config = dict(
    n_layer=13,
    d_model=512,
    n_head=3,
    n_kv_head=1,
    head_dim=128,
    d_mlp=2048,
    vocab_size=41963,
    activation='gelu',
    norm='layernorm',
    norm_place='pre',
    norm_eps=1e-05,
    positions='rope',
    rope_base=100000.0,
    rope_fraction=0.75,
    qk_norm=False,
    attn_scale=0.0884,
    bias='none',
    tie_embeddings=True,
    parallel_block=False,
    init='normal',
    init_std_qkv=0.0233,
    init_std_o=0.00458,
    init_std_up=0.0233,
    init_std_down=0.00458,
    init_mimetic=0.7,
    optimizer='soap_variant',
    lr=0.0036,
    beta1=0.95,
    beta2=0.95,
    weight_decay=0.22,
    lr_head=0.00758,
    warmup_steps=200,
    schedule='wsd',
    decay_fraction=1.0,
    decay_shape='linear',
    final_lr_fraction=0.02,
    batch_tokens=262144,
    seq_len=1024,
    doc_mask=True,
    train_tokens=849500000,
    steps=3241,
    dataset='wikipedia_en',
)
Each number is 50 + 12 x the weight over its row's rms, rounded and kept within 0 to 99. Layers, rows and columns count from 0. The size before them is the row's rms in percent of the matrix's.

# layer 5 MLP up, 2048x512, rms 0.0819, rows 1995-2000, columns 384-511
103:42 47 55 55 53 59 58 52 45 44 39 67 56 53 37 51 62 46 59 71 39 34 35 56 67 45 59 49 50 43 57 47 49 56 59 58 45 60 43 55 49 40 37 49 40 53 63 62 56 43 53 39 53 46 43 27 67 49 39 68 71 46 40 43 41 38 51 37 67 73 64 29 36 48 56 33 52 44 44 60 47 46 55 38 49 44 60 79 63 54 55 59 56 28 60 61 59 56 61 45 44 74 41 42 55 64 48 46 47 49 51 36 38 38 68 34 50 53 36 54 51 67 39 56 58 45 46 35
099:43 58 43 50 34 63 27 61 59 55 50 47 60 35 43 53 69 46 37 38 34 66 32 66 41 53 53 57 59 64 61 84 71 57 35 44 19 49 46 20 59 50 52 33 34 46 66 80 63 24 51 61 76 50 64 68 47 70 45 48 46 44 50 34 55 47 54 58 66 53 71 55 35 34 65 64 51 35 53 49 34 62 48 53 39 57 53 31 28 51 49 50 59 43 34 77 63 55 43 56 53 37 32 47 37 62 50 71 68 82 46 60 59 50 47 47 46 60 66 45 62 51 54 48 56 51 41 68
103:39 43 35 55 39 47 34 34 47 68 69 59 47 62 58 51 49 63 51 68 57 32 36 45 76 54 33 27 47 58 73 42 68 64 38 45 57 49 52 39 55 49 31 47 51 40 76 43 68 27 51 58 40 40 64 55 48 41 44 45 51 51 77 19 68 54 31 49 87 59 77 52 42 70 38 09 41 41 59 37 48 47 50 65 66 75 37 53 55 35 34 49 70 44 39 53 53 51 42 56 49 47 56 61 51 55 44 48 82 61 50 59 45 47 65 46 38 58 29 40 64 16 32 41 30 37 63 44
093:62 60 47 48 44 35 77 53 62 54 60 59 43 46 60 49 55 58 54 56 76 66 49 58 61 46 34 72 45 35 50 69 41 52 48 59 52 55 60 49 40 53 76 33 47 43 28 34 38 39 51 52 54 60 62 53 41 54 50 33 37 76 47 54 63 54 66 61 45 37 41 62 59 54 29 58 52 50 48 57 44 57 48 41 63 52 41 31 60 56 51 72 47 45 55 66 48 36 40 43 52 56 44 44 34 53 50 46 26 31 50 36 27 55 37 63 64 79 58 57 42 68 45 53 37 40 53 59
100:45 39 56 51 49 45 37 57 50 30 55 46 58 67 34 46 43 45 46 41 48 51 38 49 72 29 59 77 56 42 58 48 68 60 44 38 50 44 44 62 34 53 44 58 46 65 43 53 70 47 47 52 52 58 37 45 44 42 50 46 54 49 37 50 28 46 46 58 42 46 36 47 50 40 45 65 46 32 47 49 41 33 48 47 44 42 27 37 54 66 55 50 51 40 46 78 48 52 47 47 34 30 55 46 56 81 61 66 17 27 42 43 50 54 54 55 23 48 57 18 56 53 40 37 69 36 76 56
103:58 15 63 54 47 49 45 47 53 35 54 22 59 45 44 52 40 41 44 62 56 41 60 54 25 62 55 44 62 54 53 65 46 75 57 42 40 42 34 73 41 46 58 42 49 69 46 45 40 52 50 69 60 50 63 43 40 50 45 42 42 32 60 44 59 46 48 53 60 61 66 49 58 62 56 64 63 31 48 67 31 67 45 63 54 53 68 39 40 65 37 64 59 38 47 64 38 54 46 52 63 51 43 43 50 59 59 56 54 56 37 53 58 41 56 48 43 68 58 53 52 27 72 60 41 37 52 62
# layer 5 MLP down (transposed), 2048x512, rms 0.079, rows 1995-1999, columns 384-511
105:49 60 48 51 46 47 27 57 44 41 45 53 39 57 32 34 56 80 30 46 56 82 62 40 53 59 23 42 50 63 58 47 55 57 48 53 46 43 75 50 66 26 33 67 68 49 53 31 31 58 48 52 63 63 56 69 42 43 63 40 43 43 44 72 45 43 41 59 32 56 44 80 63 54 34 62 62 45 71 46 58 52 48 49 42 55 41 43 50 46 62 40 43 57 41 47 51 53 44 45 39 22 60 56 45 53 53 30 49 38 51 56 50 54 67 49 39 51 62 38 44 42 52 54 55 66 42 54
110:51 75 37 49 48 49 51 57 84 24 36 51 49 53 58 52 52 73 58 70 60 58 79 52 42 33 51 34 53 38 51 45 56 39 54 57 67 47 37 60 44 50 48 37 40 60 19 34 37 40 13 44 48 59 50 52 44 63 65 61 62 41 42 53 65 56 65 57 31 69 51 33 29 54 50 34 49 35 47 73 31 44 53 71 60 61 53 67 37 64 39 54 16 49 58 38 45 34 33 37 37 49 67 62 65 55 55 57 45 43 57 57 46 55 49 66 66 16 69 66 41 46 53 52 52 23 45 39
104:76 53 30 84 52 38 42 38 28 53 70 48 52 49 70 32 54 43 59 41 64 56 41 50 59 53 47 34 37 59 60 48 34 57 42 63 72 38 51 48 57 62 40 52 63 44 40 56 54 52 71 51 64 57 49 40 49 44 35 56 43 46 35 32 28 35 47 47 35 51 49 69 44 65 34 42 46 38 71 18 31 51 11 41 50 68 37 47 27 40 46 49 43 59 49 47 46 46 63 39 51 44 40 26 45 49 53 75 49 50 61 51 46 20 54 54 45 57 37 60 67 58 47 37 75 50 42 54
097:27 54 46 62 43 38 48 40 41 44 53 52 61 69 51 60 71 41 47 69 30 41 53 41 54 53 54 48 22 42 54 58 53 51 62 56 57 64 46 57 46 56 29 31 63 58 49 64 48 53 55 51 67 40 48 40 48 51 48 61 45 34 52 54 30 43 57 47 38 59 53 51 49 38 44 63 65 65 71 43 40 52 49 51 49 54 49 73 51 50 48 24 36 54 49 49 52 41 53 51 36 50 60 61 52 51 45 61 67 54 71 52 48 40 74 38 46 60 50 35 58 66 63 33 48 74 59 61
104:75 39 22 54 76 55 59 48 54 45 42 67 61 64 33 43 61 30 54 34 54 51 45 52 63 51 48 75 64 51 48 60 45 59 42 53 20 38 30 53 46 46 50 60 54 64 56 31 56 35 38 66 53 47 44 44 40 63 49 52 33 54 48 54 19 68 67 55 44 58 49 41 32 50 66 46 61 13 31 45 57 58 51 54 50 42 49 51 30 34 60 58 70 51 49 60 51 42 43 60 58 39 56 39 49 56 60 28 58 83 27 61 69 45 51 26 32 65 54 26 80 54 52 23 55 53 69 42